From a checkpoint of a small transformer trained on Wikipedia: 112M parameters, normalized queries and keys.
Each number is 500 + 25 x the weight over its row's rms, rounded and kept within 0 to 999. Layers, rows and columns count from 0. Numbers have three digits each. The size before them is the row's rms in percent of the matrix's.

# down: layer 5 MLP down (transposed), 2368x896, rms 0.0597, rows 1077-1093, columns 768-895
# gate: layer 5 MLP gate, 2368x896, rms 0.0697, rows 1078-1093, columns 768-895
# up: layer 5 MLP up, 2368x896, rms 0.0669, rows 1078-1093, columns 768-895
down1077 096:480473422511523521504552492525460504553478497484460518476533473468514521492545474520518512526479523466502512529544467509474470479498519474474498477517460497455505518504490556484524514507482507508488506518503462506554506501516510447499455537516499461499508468543508486509526533523534477549525561481511505502506560482497489477506489496523490496484503466544471566517426511516509453514517
gate1078 098:494550494455493499543468495504489504451495512519524501468509507494498485483511511495466514498515477470544516504468524542517521495516494504518510498528462492469507508470543465495516548518472497496469520513493512482491488459492506494479470546527444501488466512499507522506498468528531507505471492524500519512545512510518504503536482505508478460538528515442466501488484486516520524513472
up1078 099:499466558495467505472516493523464479505543469468511483533464527528502515492520483508463485535500455522527502531460498503521490510498496482514502505506473483456482460490502604491532497501483522515500499499489537499496499509531433510516492552476501509510519458504483447506489553523478527509488490463481497522490511503486477496519515506515491492544510447552513525539514457509480494491488
down1078 104:484492505498493534466546507530493487523499471490510533558491498509513498492513493498502492480468515498509509505538491466482504474499530497519481506526497538439472492502520577484447455540496501488520519449520501495474515518503451520486540469514544499453470468500479497527532505460478521505494520536515480510497558494506510517549527472485485515514494526476517474485520485519518496462525
gate1079 099:506536480480523500456494475447531493455456514483484528499482475502524533495505455520472528488548576500484488486492509516478485515479477494526502499514536512537498483521470502492531474532504461516544523513535508514470491520466510508484524510495510508488424483499534487475505487547493491494510487527465503468501491549512492464527530456477487494534481542515488509522526513527500504476526
up1079 102:493539508517458459468502505499463490485530497525476512520492453494498563552515477514499479491529539485518507485525544488507493529473480460516485531498481468507463519490490511487545481532551456466515510497504520468489513533539497488503470471482506451535487461495465530471472470516504526488484454489552463440487519522533495448437501511490484527524463472489486472456510496526525493508481
down1079 101:520514491541480463498556478531539495555515501467496524516523501560520579491566495495503516452498517560534511460489457499525503493530506524536546485540488470477474471506482536503517534559502428512499506503528475507483476538508481478551511474492483505526524475481531555499519479504509527490550506521504517525473483470491463499508484526529504498521508495464530529490510506521436493545460
gate1080 094:455538502492546525557488480491531505463507467542428510510527482477501529487544516501468550514505484475526487523482546521460515514471508462463515520490496486516523500497511502449509515566490465503496482486518518499472452539480524504514517510493486502482496494514488489511493500470466487508454525505453479503534519467497539480502468495512513508509489513550530490510523526513501466568458
up1080 090:500546497529536499489508489512466446520473482480514493513494469480521546466513482523555510508473492471511504452500477443471500515521512494410531503477487506527489477474462477503507528493499510478554524500490550525495493481553500494512517446545525451491527536481471497560505464528494508508497438484490481480457499495490543495527491503503499487490480503541552469483496456506503459509479
down1080 095:499508539445464442523520511485496493479452529512493522527513508469535505508483474535498525542480479499469411494513470519485545476505509472471513457538469503524518543513514511513510528528486504511465495493520498486533519496481459553485539511516528516495529524529542496527464475479496486487520486480487491497509532491565528497499535564503519523514498498469527507489478520512483506504518
gate1081 097:500484536519501531471505479537509505545493480477499463442449521499487485449501486500451511531505529500526481537437472524424468521494489488524532510459490450429528493509502519501458527460458556507511539502555471495507481509492533491494496554461479486504463499442482489560426478544518499503476445515476520471521468539527462541524508520494479496460510519492504538535486496504513497487472
up1081 098:518467514530534462502562503501504489491506537490538498506493506483460533479453524514487504523456513506501482503532447533508491448489502540514486507512472520469535457510518505478484477471514516494450447506471457490488522504495483505495431505515497487487562442511494508487508511498518506495488505482468505495500491530477506526492476465495506516525511519504496484488490475463459536501520
down1081 101:468518510504524549535513480487464474486507489445516497463516524516460567540473480501471511505509501478507478472499467512475524463486488511496502488472443476482512527547531492511474500509510511527480503502466487520446528457496487506477543480506504464489502505502499512474526450470477536502478491535501530496480483487513532481476483568509558508492492525508516498473509537454488482535490
gate1082 097:488534478473476504463547488475514547522551485473486546489517493500449540518471476513495494487517479462482506471455466467527519516488555532476497493491476516466505512512468485502475475510555532548477516535486526495485514500509506478496484514474475480479468508447505518477485492452497523467516518542460500494502500504460520530470495494489482553502522513481500526485509491439486535500476
up1082 098:433522481521479519500505514508502458535497508470480487500481518463508516502468526466500544554489494489522536531504516496469515491480459500541423497530520473540485485472515522541467498465482512469482510477511478522466504427478502472522553481481502497456538476515482498502529505470472522499467459506479512499530492486497476516532474523491575500491530506509536495504514491516507518492500
down1082 099:548488502541498523541472486487491479502527459515477474489479487524508506562470492477515544478481501526499503516516520490514474506492524522525514468531467528538516493513488469546507531476523502529525501479513477470485498488537488499506516504483493579493521521451493541507530495500526548498498504530517494482536563473519469467480458479494469498485505552499507500505463457484474498501498
gate1083 100:516530457520514528455494497439549514484510524522501501522475523475516523530463513480549459479541481508534514545505517513474468500514488477534503522513507470465509498512532511448531478494532530467494476496521526493526496473507493516464485477544523506480457490465472469467505492535538458516502547537527520480508532479507478531501482505527485464461483503523498443494527469504497474519531
up1083 098:530521461540448491505509458527507522506513509483475499493504478471480539495500508495482443447576500518460527472560479491510475519507502499557535477489479549462501473473488522480519477502492482494547459484502478477516515441507477489509505486503526494482511497518515513508517466508533502532486452491507491468552514474477466492464540531540488487496489527506461486541492482470477519507524
down1083 104:496540407483508509508506487488491535485540531485498511490492458510502500501522490480519503524504491514498510510517465524525501527502499532527533526516451504476479491512486463497445545495462534493533495464485467492530491500490511494485507517471485456474464515487519501512464466483499466502479523461504483486530533544481511499470522472490507498478496531503484491504532481500510473501466
gate1084 095:487476496513507462461534510481491541529510490535495459469512499515449514457527504488461532487497532477540524559507498527528459465480467548506482490514502498514505530468524540531493524475458510534492453475509496477509522535496469512465467446514493471499482490515490453490512498506517471492516490513512500475510528506496526510522471476493509517525487471449527485502510522548479497503505
up1084 096:528536519482499491510502500502494474503490496546487484500489545489508489522477505486522487452482563525494532431557501450528544486479506446492506501465524527557508530522484500496455533477548497480510515475493520483463511495484466453527484529509459472511485534504472567491504533507491505511473499485479519553466498536497465427464509523505487505520491494495495500516492519487519503519523
down1084 095:539439543481495478493465502520484472500488461535485470493508506513510488484480550485506494512445516516551506517486489476528527509502516493487468484457554487530459516447481517506481469493547502503521463509492447485511488468537481461521504476474497473509427483582478509525498467494471491505498564524450498488503446523529442460473525506485461494501476514555468501522460487460505525518500
gate1085 103:524478525507509510524481504513464506517518483489486524487488484512491514493525474449497512485463505509471461478471486497498537510525467519504537557519500502497507482468515471514514546512538533475500517515464501453516498508502446480528481507530514494485515502471488501481507556494492494472563464488482503437497518537473498506509499481504517450490570496509532483492506454560524509475523
up1085 100:474527527469505463496486514517488480537472527500497480506442512491496498531488487499506500494467499485500518513509501455512521481470483517429545507527501496503487478468454482528500520492510458510516521491501507497523486447468532476499490522542477484501462517525489474498479523538514506515475506497497501529499518504518473494503493453517437523490521489485496557474493526494507499467471
down1085 107:525511576527533502433419482520463512513499549446489456514501519482490488506502522489500463482513542498530500460532504474495469508500465542484502505455463491505510496472457558475483489545473514529509476532512494460472486470525499496485478513502483475474502499543490495457492498481485524553507493477511535490502523471491538511494503525520471488462477521519447549442487486492472534478503
gate1086 100:493471514542494507471471502504488522502507523488514479447451452483494484553507510531503488523525531496494503495495472483534514489486479551526489484470537511476505467443519496488487472481473491471499498476467487543506467494488552527492498518513474496534495514481510490508563485517516489482469482528494533520477499516483504539537511521492505460464503545537461479536483488483506560533526
up1086 100:493494470535523476496475541505484495532461497475452514519542523522563502516486525469505497472470519493520476493511496516505464475496474506508497502478512480505497529498476492491498469488505499479498479478480520503480534588466509476439578501491470521529503484472492438481544473471501494489474518554499503484502551514547481458607489491539510528513547511465550496451502524503494495519522
down1086 104:471515519534542516489577472475460482476545494533447482505455520496458506492465497505472472460525477507494507467429537528512513520524519526514517468499513505465466510516487501472502490479448496492519506487486482487510503515507556490538481495497484505511492488467498474511535475492532494535511493496496503498463542523517486500480463488473487514505504510494475500496478518498531463485515
gate1087 104:482490508520493507515564505493486513532491460516517506502513466493518504513543517488492538488501511524500492443495512516520461498495503498494470508463482502492472522538515501522520512487505501533545473503498499478477532478536523552503504535497545460475497494506509539465485453535483480499516501479547536462508507519506505514505397508460517464482508501515538488503514519531507440508519
up1087 111:502500481506523520498479506515504563489468539479500532513490454483471481482497494490511491481478496500525483540534458513525498535506485522479461504495479523484516527505497498513498506524468529496573471504453536509484539488474483515565544514475495494487491526507520477513510511461545537518511473490475557555576511468542539523504481466512508503495505491446517488482498515481513508475494
down1087 100:479501490466510493510504527524504509509567506526487553498465507521447510465492508484511500499493489468474455486488527514506509498500505485463496504479530466523523501452481509497516509503552516484468524524479510519510496533477460504511467497507497516524470512473490478557469528509494524530562531511517463562515509518527502510531502530471520497493498484477497463523487519479498539539508
gate1088 104:451545499488520528483469546530526517495505484511456505518496505521519488506510491518450473517496504508501463447434504493523497475527476488550497493488505492542499528484567491525521475501483506504484485477521498481503512488476557482533553526474487481470496528523513482486496567509496524472494453496521515538443468536484501477504517507524462480523459520533531539509516485526471477522493
up1088 104:497522469487481499498515451498538481462518493493493492457502542498449477527542477480500528516488474535573535531552519500487511493524491491451512498548481553501517488526473495518525483505487514493486534439532491515490512510503491485531492502505478506501533503497464505526543524495498512534499518534471494501516495483513514495521470507539542491546563482502472512537483524520493458477519
down1088 098:497475500482487518486470513500517541494503524480523470524508489485496515496482475516497462517543482510491508494548477477492480473475510519506478446465460507493545487492490518506504488528494487478504479475473519518485494435475498520517511483506464531495490510470484531555514446490501514512519524546475511505511508537482508538526481487469513552518511530512494437511485529512514498540484
gate1089 103:504473506459504534504533487499511443505508518512511496463525462505509506500553465533482523522481484555495512481473490547483497490502493515557509525462535497538499493495502479505527508481469507461504496502500527532499465476502501479528513515477515484534475504520501431497544492501460426448452505523489498497519551504496521468527526504477469513511514499470478527477517471494500493487502
up1089 104:451502498519514501485530500485497475436488503477472473482525503503555482479467503515493494547477494480529548471516503498492487507472540481500495487502517515540491520468491498522546463543475510492493491480477511542436463461492512484522533466497498488467471504500484488474486515494430502459489541494529523498522522525461493510495507453486561513481498475544511509514522524503487487472495
down1089 098:499501497512522497508613492465503509508456512474465480493459510503508508474524481491521464499488491494503490481488494505544538488515489485499507503487508535507552519509519488526499500533513470456482461473551517501490468506487451494456501515501492504462476511524446491468510504519443468512466550462477486496501472500480522517479482454496500506464493431515539517498517509479508502490464
gate1090 096:488513488481513520477499499516470524512491477467501459503509500556519517504486517529521484503546520513485490538564477516508496477558536467488532507528484460480507523503481501512503497432501478526501482489528514493456515492512470495522487490498473515503463534492492516471529548458538530518531497510511498512535517525479517487490518469471561525550518472455439516504502485522484532500481
up1090 097:534497489503526480508471477481491530502496475506549504493558496530484483481534505534473516525513489485483476487515489513461448473518456494484510484512441513541468524483509519496537463451500442449472492434524493495522527505493518513541489481479481479476482516526500466545524490498522513510525560499540502487556464515520466467499499466484511559494495511480472534506498505541463499468480
down1090 101:589473531535467531511534485506460520485465444508502518482511468500494463480536503503460486483517473506529487509484482516502521516489504479510518521528524515500487483527448509466472464471496490478507498508519515564511506515468473480514521489475494496482445488488487505531489528473530503529511498465514500494534494456517473508487516494468501508528496523528493484525533477500480473505494
gate1091 102:506436496488486540506544495508506465462533506495487519530500465535496546548479476466505479525501471487493493513494515490488472517481471527442456541519498533501525498486511469439522508514485506467521515493512471463539518503484515521462520501519500471495486533498470480559538454492538510483493486517499525494518491489523471531524491477485505521511490464493540519470457545516499499509463
up1091 103:446528491498476508484510484512432479488510495500488516516503531531497494448523492471478450502524518475506525452531492517470472468507505501487458476531550518513475521493524516500503461452502513505533470503489452488497499519485508445512521508549460479511465501512492490494513465519490494456479476511485534515487513549489532481492462498482457469504497484514535442468556581469518489529492
down1091 103:530561523500536492520516510546507470500505513498517479487516511507511490474484518502529471559473517530485536478523475464494534517495473492482502518498481512502489486493519500507496494484445559475496514565506527574500506492541459487438470523514506465511509508493474463499504530508497461496506470511464522519464509492525453499525469496495499552484529457483526497447490472478498522506493
gate1092 100:472557504527497496470497516490479447471521491513483519477544510533524529508477559463443493541545511521463499473529500543488534525503468512493446519491518504475553501526517516539514499522483467498479488464532514516484576525528462498510437495535501549463499465480532489463502454514513479507479511524504513491531523476495523502487464468487521524528473482485461466485496474496512519515525
up1092 099:500498515500512486462498492491475469507474514459505504449502510501505502510516535486492476546480496468471473496546507517484494486478489488544499505527500525496509505500475476498540509481511467477481475544518497507557531491540515549454451510522524482509568450496497518490506512494512474500464475493531473519483474505479483539508467479445517459478596490460504522516525485470491495507505
down1092 102:517511509520506517505504490525547502463504452495541482529475511505477504505500500552452492548521523483493506491462490522511514494507503478509485507505548510465518534486483463499488524551468474482486468490507486505516515491522469511479475526522517512524519479470468542522474454501522462501478500455504512525521518517478519495490496495504504500520473471491501507505504508475511494464451
gate1093 100:496486514498497521479477492482487516524508473465527456513505539491528498493512485468492514489492498457473487453499482524492491483509465504488486526541493461506492517497473476495495515492463504475518472456491469507526468495524560444492472461468548498477453522520470484491530485534491509473490507496477487509520527478477500498461519504498510520500491432504510496488451504463520501550461
up1093 102:523503512491528498513506486511484521553517453540502493516497519499515549481526452482529497492512498503496549505478545516496494516498508502468458491498531493509495495503508484491484528507516517520464491500479478546470534509486488486479505511567524497487497437494526456487460538523477543469485521525510510470504488522469498480457475515528482516466549489490526481528482430521482523526435
down1093 100:481484530479519496521587502468489459468493514571496487479525547502479467488558545493481508515541517499518483538522546489498541489487472509514484524482488464483505497492522520503477513528533509490561548475515451482486506557514461538447510477507482509509520519487499440467483555530508477506502489516530454498506498506514490498496460487482513493487510482491503497535483522481521504541554